config.toml
d_model = 256
n_kv_head = 1
norm = "rmsnorm"
norm_eps = 1e-06
Each number is 500 + 25 x the weight over its row's rms, rounded and kept within 0 to 999. Layers, rows and columns count from 0. Numbers have three digits each. The size before them is the row's rms in percent of the matrix's.

# gate: layer 23 MLP gate, 1024x256, rms 0.208, rows 386-402, columns 128-255
# up: layer 23 MLP up, 1024x256, rms 0.216, rows 386-401, columns 128-255
# down: layer 23 MLP down (transposed), 1024x256, rms 0.0533, rows 386-401, columns 128-255
gate386 098:512489492488518506527531474486501498520483492463510473464523498458487508417471512504495510505470462503479484456533477439508519507490509495476492543504492553474466440476520542479492452494538499495551493517455466517470480467525516488491483519483517486517515474499511481522486510514506521485475498526519468477486500518523509510494553515525493539542499516499497520543504508539464469472522
up386 099:471496484484502499519491469514543509439501481492451477495484507479492528521548513495537481505540480494478488498495488492524472522493465536523517518452485481514495528483520491492474496560466474507478488497574514504486515481509471477477480498512568504524533516511490495490514495479503483466515462505509493508527481517463488457522461526451482451508460506494507499503520462506456528572502
down386 096:504489500534466490499498542490502535508484520491491495537480556487488509495502482522515492497467468464487501482515490514483520501491507507482503476496501497506569517503505495526531509529492482491524457492483535501540526490468510495467566516557531488534505482474482509456481488512542484528518474503529460533507524487517529495470467497486475500508489536461513443516515541492492523511521
gate387 100:479466511510541506518524512496483522507542503505494519450500462503490485508499460496481470511522503511486526499487510523534490509454512476485534491506482532523494538485519496497482482510477463509478490498464539529480494526519484502514495523512520508493512503522490508484474539521471471494505528497495527540510477485506545507429504501482471515520511498538490454511480507490498497500540
up387 095:532507529485520475488524473462488556488516527511480507478452511489477546488500541514507495498498509528477503457501492447469519447500503500503486486521502502523493531508522515492485522511506456524528491472496519468530491495446547523490530495488512500500539488456500488522513500492501561512511519495536541480516536509487422492516511470509488470481502518471508499504523523513527490445467
down387 100:547484504527547489453478512525502519519513513492526502504493470490464511493532511495467541509532536460489473479519514511457519536489457484481526486509516492509522428461483504481512530481500535513537463509519458503490479511473496437483459492513506511521498504482500471474535516536480522501483447524456494510542514519459530473495486494523444489479514482468536516515496513524507524515507
gate388 100:444457509523499488472520461490488518484496465481435525496495468501539505495515503517473506483509527506494441507456493461503520524507495481507516455506485521466503490520490482488520492476453498503510453561500517536469466485458503517507519506487519463522468484502528484528527504486509526501546452475457492541459493480527524540492490536500510482549468521508518483543446522496512517502508
up388 106:492501520481518495480472509522522510476487464534499558513501510533475489495558498490483507511487467490489507488482518494510494511507532468514504486463531518527495541506485483495496460499495482540516502477426498452513506484499433469516490508539508519552506467496477483538506481494462471455534484496489548485491511502530511518503484521462478525515508490470521512475505521481500509497476
down388 102:474468543512539514465490475493511476508520469488496497525500480465489518488509480531533493466532494533493462521499498525480549476519523505469522499475491468482541491514441497528477499538479511508483512521478482524506476504454490562475477502483478469542494521510502548547441494496485510489520487521495516539449521464520472508518533495524485500463494519481523500502460480516497490504513
gate389 098:511490469521524521514541489478485495492458489522536488509495490519529527520508503538479512490496509469518496497491478481539488480497488551522490547432501514483491480512575534495544522518485505487510469531478483498477522461541507524470511461543511484501530476521518489493531481487467512504538483494525516508493526491499517473530452498497490458518476471517509478546497497467510495532501
up389 098:499497518499493496523508518505502488508471521462527509458500515499564591507537525457510510472464509531497487552513490526485530462537457481521508508500484508478472499471461505495546456509491515523459455506492490514476496516517499478507493503537484482443551539521466488524447475475536503486481534522498523509498500495542466478489511511491477501495511500496467474439489522461459503518493
down389 099:513503498486503503570508442492519521495513496497507471518462520479483508491491506485470469539527561539496514505488539510520516459500505495484480512512503461540536472473483465490534466491435513508470537490546495521498488503480499505507483525473499500533529508455462490516506509520443489525465537498481523476490478494494464495480499506480490505488485459484448504469484477473479528510513
gate390 098:527480515538472495498504498499501509491452491479496518486493528509515450494536509516492522478511512515510499525461464506554474479515558522521515551464527459535451509524543497507512483503473511482478474489531513502555483498522488486482479506539484477502514486513491480492459502516485491515441494510536514474503455502442561500529559506524467451544481500522497529463501465497550474555529
up390 093:507514519507505513476526518529464492502539506537519517551524505478493499473505510507468460501521519522499501528462503542474492484484505501508488501528506505506482534544478481486440482523466537493479498501455520551481495494449518525478469455463512536505483487469498541518537474480510521490514524497518540507529469506475497512484491482482469445536519560494521463500525532470513486483531
down390 097:578513484482530493485503508540472490503496463451487546497496520499489436495487504533455509509495493485489495551481483535500479513517494502484501542513500522512503505537537446470524522524476500530514523447531475509517500511500510483496523508475523503446526514506497499489530465492557506471436513529507490482458498525524505517491523505471481477469477516451566458480520501440508502469490
gate391 099:519481442507511533536489440488515471474574476450497514506533459464529494493485496487511494523484503500497496496476531549505497509469537508458484471531502511478526509506520515479545506514479536536491488504484507494471493523483485459474496526496499572500529488453489521489518495509512474475475524509531520522474479444445532525518498511500490521537547516505497496487483503539458516499484
up391 099:530480508478488523494482501524507507507497499527524495519528499478533551501492486561473554491500522538455479538505483483502499518491449531480505503511495524510504466477488506468449454486486456519525508457521514489499487523472516523485493491490492476472564488497501520501504510521524512510478522425505502478540493480526545471510499529515539512493511521502515545527479506536500499502497
down391 100:464449473525611466484487522500464543473510493512532501502514483483529469481541520490503518537524531508531462515508501501504488529509466521497563469494492458475499534518511502461516510509528496521519542503504441542491499472492504498510498500480440490489491504521487473497457503513486533515492507511490455505501475489524487512515447494530501493513486454443518510493463473529525505523541
gate392 105:533553505554525492507424487535462548533490510504562486490507497499488515498552485503570431510462476504488488500494490493510506480494469483523484473525504529465513479475527523537519502458493473503508504503509498456522506523479482518496510483501502415502513515486491489499474535524528496478455506480493532473499499486482489490490510500544509479467524485543474481477484505520513478493516
up392 104:535506485538480480559499524538510483463498484513455504503519537489484521489489495487498471517496534487464476520517522486509477472531516518476478478527477510464507492480532492507510496476519460460489499493492476493485527493493474483510513492477449498514533509540539477479503549500484532473474472534497500522456492503486498503504488474518496473512501473491487492520464492491514467532481
down392 108:487470511494562447522501531523469472518484510519473518533508485502496532494552506517454525537515504502502463550455460488530495513497484485464529490521498518506483500493477482511454490520506478446514527503464481482524503475483492522503541506471479529491491478545484501514475518550523513497438521498528506481497493473473478514495490512462482509501490470459489497488525491518470463581500
gate393 105:508512489494505498509489470544497520500508523494487484538498489460525513542503520522522466531499468507534513496471490498476497486512489505471531471470506513539500451492510445477570454499500488461484534505480478551470465500508523547485523484548507557483488490513527533511484495524482503473498453498503526482494509485525520497536443529498507541480489515495494526435504565500536453454503
up393 111:447509478485484453451504444531513495510511566478485497547484511443496485510561536565534482518481496513476510460479528511509492520514480498514506498518540511500503486484477515506503528465488494481480468506515499512480500513524507508477536505488526518488498481527499481532515489559445529512477504533497503511515474515537514504503456529499534498448512496491471457477491519505489484500502
down393 108:519505496489449494485549493575459492533468501502496506504454483479509466511491529496486518549462496517480529524510516522512490480523514503538489503503517551457483525485503467524464472488507504469533497485532523482498519500480516502469492521540484534450494476502504463505491493508468502500494475465482482503486516485495485512479496492541497528499477466523468550456554499522455456518525
gate394 090:489482540496509508520496501457523514526477517467469469487505504513525493528483503499522510511546546507529515533475468479451545511517506517484510488490488477473499492513505522519481513527501537526490514523518516477565492504499512484508522488504518482460511517494475523460465503496508536465499480471525558493498508512499498509507473479567481516461558471493512472555529499486427442540512
up394 093:523505567489453464518497506490517530499544493529469494470458538471499487488454463527505513503512480521520519484536461518512498547464500450513541523463435508496472547496501466500495494502493531510499495493458500470518429493517500484506460480481472481494496536536459558430501533459495475487464487485509517475492458510492491491502521448533487505497497506493482510524522509472491481500506
down394 089:466496499510522489511488508478488499449518528461485498495482519514505525546462508523540485536548475517513513547541500497462476488531538459511480474476509498532475584533476497467507481531504509499503517511517491494490461484519509501511498494549503510494525480511516485511480501495512500470499516479500525446514477520517532514452466482471473529491524482470541463571554463443457410538486
gate395 101:474492509479515479540529478476517512470537502535498517452502488499513486462512483461508533500488515533518525476459512508495540512487497476472470503454517500511525483481528483476537494434461466465483473490492475458524514483499516534474481494471509492516492511564475496503507464449477485470523509486467503513521485501539474516481509578488471487507479440477481520517528499463523517466523
up395 098:513514504506539476468513506461494530499471512544489501554487491465507563535503485508503474466462515524531496527466502515525489469506532450520471468504532499530491495542510513464490501485490492478503492488515492485490458507518486530481475492513468495475513502502483468505493462519485505543501525428485555540477545515478520518493470524526485472492478520460462485547510514524469518558529
down395 101:535499498476493496526492469527501478497502486516504493565533467515538519527493496453472511521537495521526512489533485453467486483510548469461530528534526468518516475528510484563531489505501476453494523496478515488529457478526465494517507513528519511541530466520496516490509483520531507544510559556485511532474489483431517496447495519523496507467507490498450483500512483491496520463469
gate396 096:527489493501516470502466513503472481508429491504521543504500536534490525515519520482511537540441449488508498466506550506487514451524534531505497521445503471489526502532481475502526502468497540507491490487491487508499496456462523564508526471555515465557473459549428502493486485523500545515536514514504478453440515482523543444513514499503450494517516515530472490456484447486496498524555
up396 103:491470503516496527475486503501500523507484506539517521527493510537466509499512509537514541515546484499543502498496475489483471531518482545469491541486471439538483494490507484478455515476499498495507498494480494548473460467453505530501503525533481511480490519552496509471480529503530499452508464535516508523483477465495535526496487525478508490491486506489527528533564522476486546483478
down396 098:544521510514506511529503498467524513517485511503488535489520461497504544513507496526493500492515478487524477491494485530474516482502492534464506535498499455491532478489511500490517475529516496516477495515491531532560497497532577456450477480533517527493535518500554451530482552486479488535456474504493508518492487491481513478518492498501549490541490532491479504525499530470470498487450
gate397 101:505533513471541470486469499467504539483461490491495503507479486484520476490508514523525485490490526510466518465519496511508514501515522492462512529529529485469484469545530537494496490508502471507496479533506522514487470510460483526493481511505496525486528496501501507491481451526458520517434529510471499538495478505479512500508464519519523512491503463424469479519509511472495497464468
up397 103:511488474500425485540512509512476504479500460534514520446515491497526445525532459495472456543472548487487513519495459471512510476541504490468501511506464484527523549525491526450468498510532509526509493479514488504514514503489493500539491476487465526484464513453522466491452479542551496518502513496446480490481527484494514491524496491471494502500516532553481521509491501516571527485528
down397 101:468460532509488496498526462538481525544498487503487482496486481510489509498500499496478497538443445514478499492539446479524533555497545523500502536537505448508512461539536495488509457514473504497514477488533498503509497531511484480460500529496543538517468512489510487504472510521508520588503461521491489509485509451506522506523472509485477462512495517507520535555494539485482485551483
gate398 101:512481480509464476503531527511458496504505524544517472529512491473512495495500520561483479481522477462514493462490531434535514504498513503477486436527521484507505457504512538515487471500492522513510497521496487481465481509524539477503507474482510506532495476535505487510471544526450492488460511515560494489502522505523483498517540506517489530502501495469509470508509488511491491540479
up398 098:506536473516497528471464521503490497472505500490502490528486510488496488491476513520502548475505469478468503490455488512495510486489497518488538477475511525494526473514474466498459511502502507509502501518434504535528502517491479518451438492503510492478514481514508460492523457541532501491514496513542489471505511524494493533513545509503443486527434479502507509499505508496469489504512
down398 100:509491515518498497544503517502486481491521497511470530498456497491503465473446487463501459492525505504499438519534497497510491492499526476546473475518532478467503479471541519482508522518496510484535491500513528506491548514524506502507498486570513536554460460495503499534521512507519523491512487488455545571521471535511541494483486524527485485525470502493478484510516492488518498517494
gate399 104:477482489520486491497515528471503530517498487520526476517518478514478517515469521452467447526455474498511510515520494531509458475487491532462499477478509558437512474477527529458497496513466496528523444530517457506528483543499496483509517506517534502521439488524491503495512499510531499478527448528470519487515517492539536517495485484491548520519485486491553530503475496490526468487548
up399 109:543500503530512503510465497519471499492477481520523481514489485483481499502517497539518502486514521559499507518487470495509481514520491554481500494535497508484501466508440499504487493490485479537511497505530519481497520474527510535535481495457494472518528481539477465512528502520528498512487480502495491529512475473537521498530550525491475529509516530532519516469514481468505520506529
down399 105:512456522521480507519495455497477450509525455512497515556472505505537461466522506477483509519516518537475522497460484466529528493491479501494462476552474473498480534500500523488458521501521522524459553506455554478469494513482484518512475542492531539490494479491498476444514468482464506507484503470510490485491503490534515476484503526473481505540516557519538514494483489479437489468524
gate400 102:497514530538508478479499492479492502530511499517488516513527471544536505507492471504539492461519498497511532522505523522523496492497534516506499466475551465494521498505492519532470489488462521501510486507493500508539483494499476484502472489465522533487536535493459479484492485543490511548552476514513502502513491476502452475517454457519506494541536538496480524507512507459521479493525
up400 102:526508501482491548455518532530470507493508478481506493527486516460498481508461528512472492534470539523496500497513511535503501499553482470472483468528482517525528456488526480489494470510442521496471513464483519510471472488518534551508511504509538509465518483497514509523528500487478500498495513461475472524496486484444525520498555504483514531490521488443526500521508494516483500518527
down400 099:523499441475453504491506481524545503525519444485528510551522527457491521544538509530463522515519493508512498536523512435553517485506538476493490526443520484515522439491529486504476533483491530512486515491484504515465507518479510511555456511511540519508486475479486487482546521505473456489489498514485502519497487523501535529502495511501480479561537522479522453524521491463504493513520
gate401 096:491505541483479502519541506517492512539512451534436533490533527439537545479483494528515493480481507537499506518476459496510492511508455455466493492500543526565494498485479539529520508482510523503464502507497487538520482499506525525533485488480498529493542559467501486467525497488470515530463487528522491522511512508494516501505508476489468467510474470472461503460528509499484545465568
up401 101:528490503495480480517484479505507495462535460503515514449475470551447510540494475498510482518544492508526470461535506526538567541537534540544503495444540486494465570500496473529495557486470508479536507514524497482508467512513483444496510448484484499508473484511525498485486513514476479503492484520515510521457479480490522459525509503467525488481510502465491513535520475557523520461503
down401 100:517484478521530489530478533522551517491476509488467476465539495498500544507479498510497534517484481517502545554508493487499468512495470503462496478551528473551511510471527523478511492487523501527484498509489488483489508481496536515531482482502458471486535542469509499516511447485496484545508480497483530550441488459506519510502478530486518472474489512515498539497535549455525534493538
gate402 099:498476512507517539507472513498502506475496473528501478479539534506519531454497552495490509514506492504486496490481533525486478486463512561480512505510511522459508505463550519521492465488481531519486510498458538505469556535482499475483467493471467479492515485493465500466463551515492526498567483445467476479496540477486516506501520494512559538486513541499458502470511499508517529474506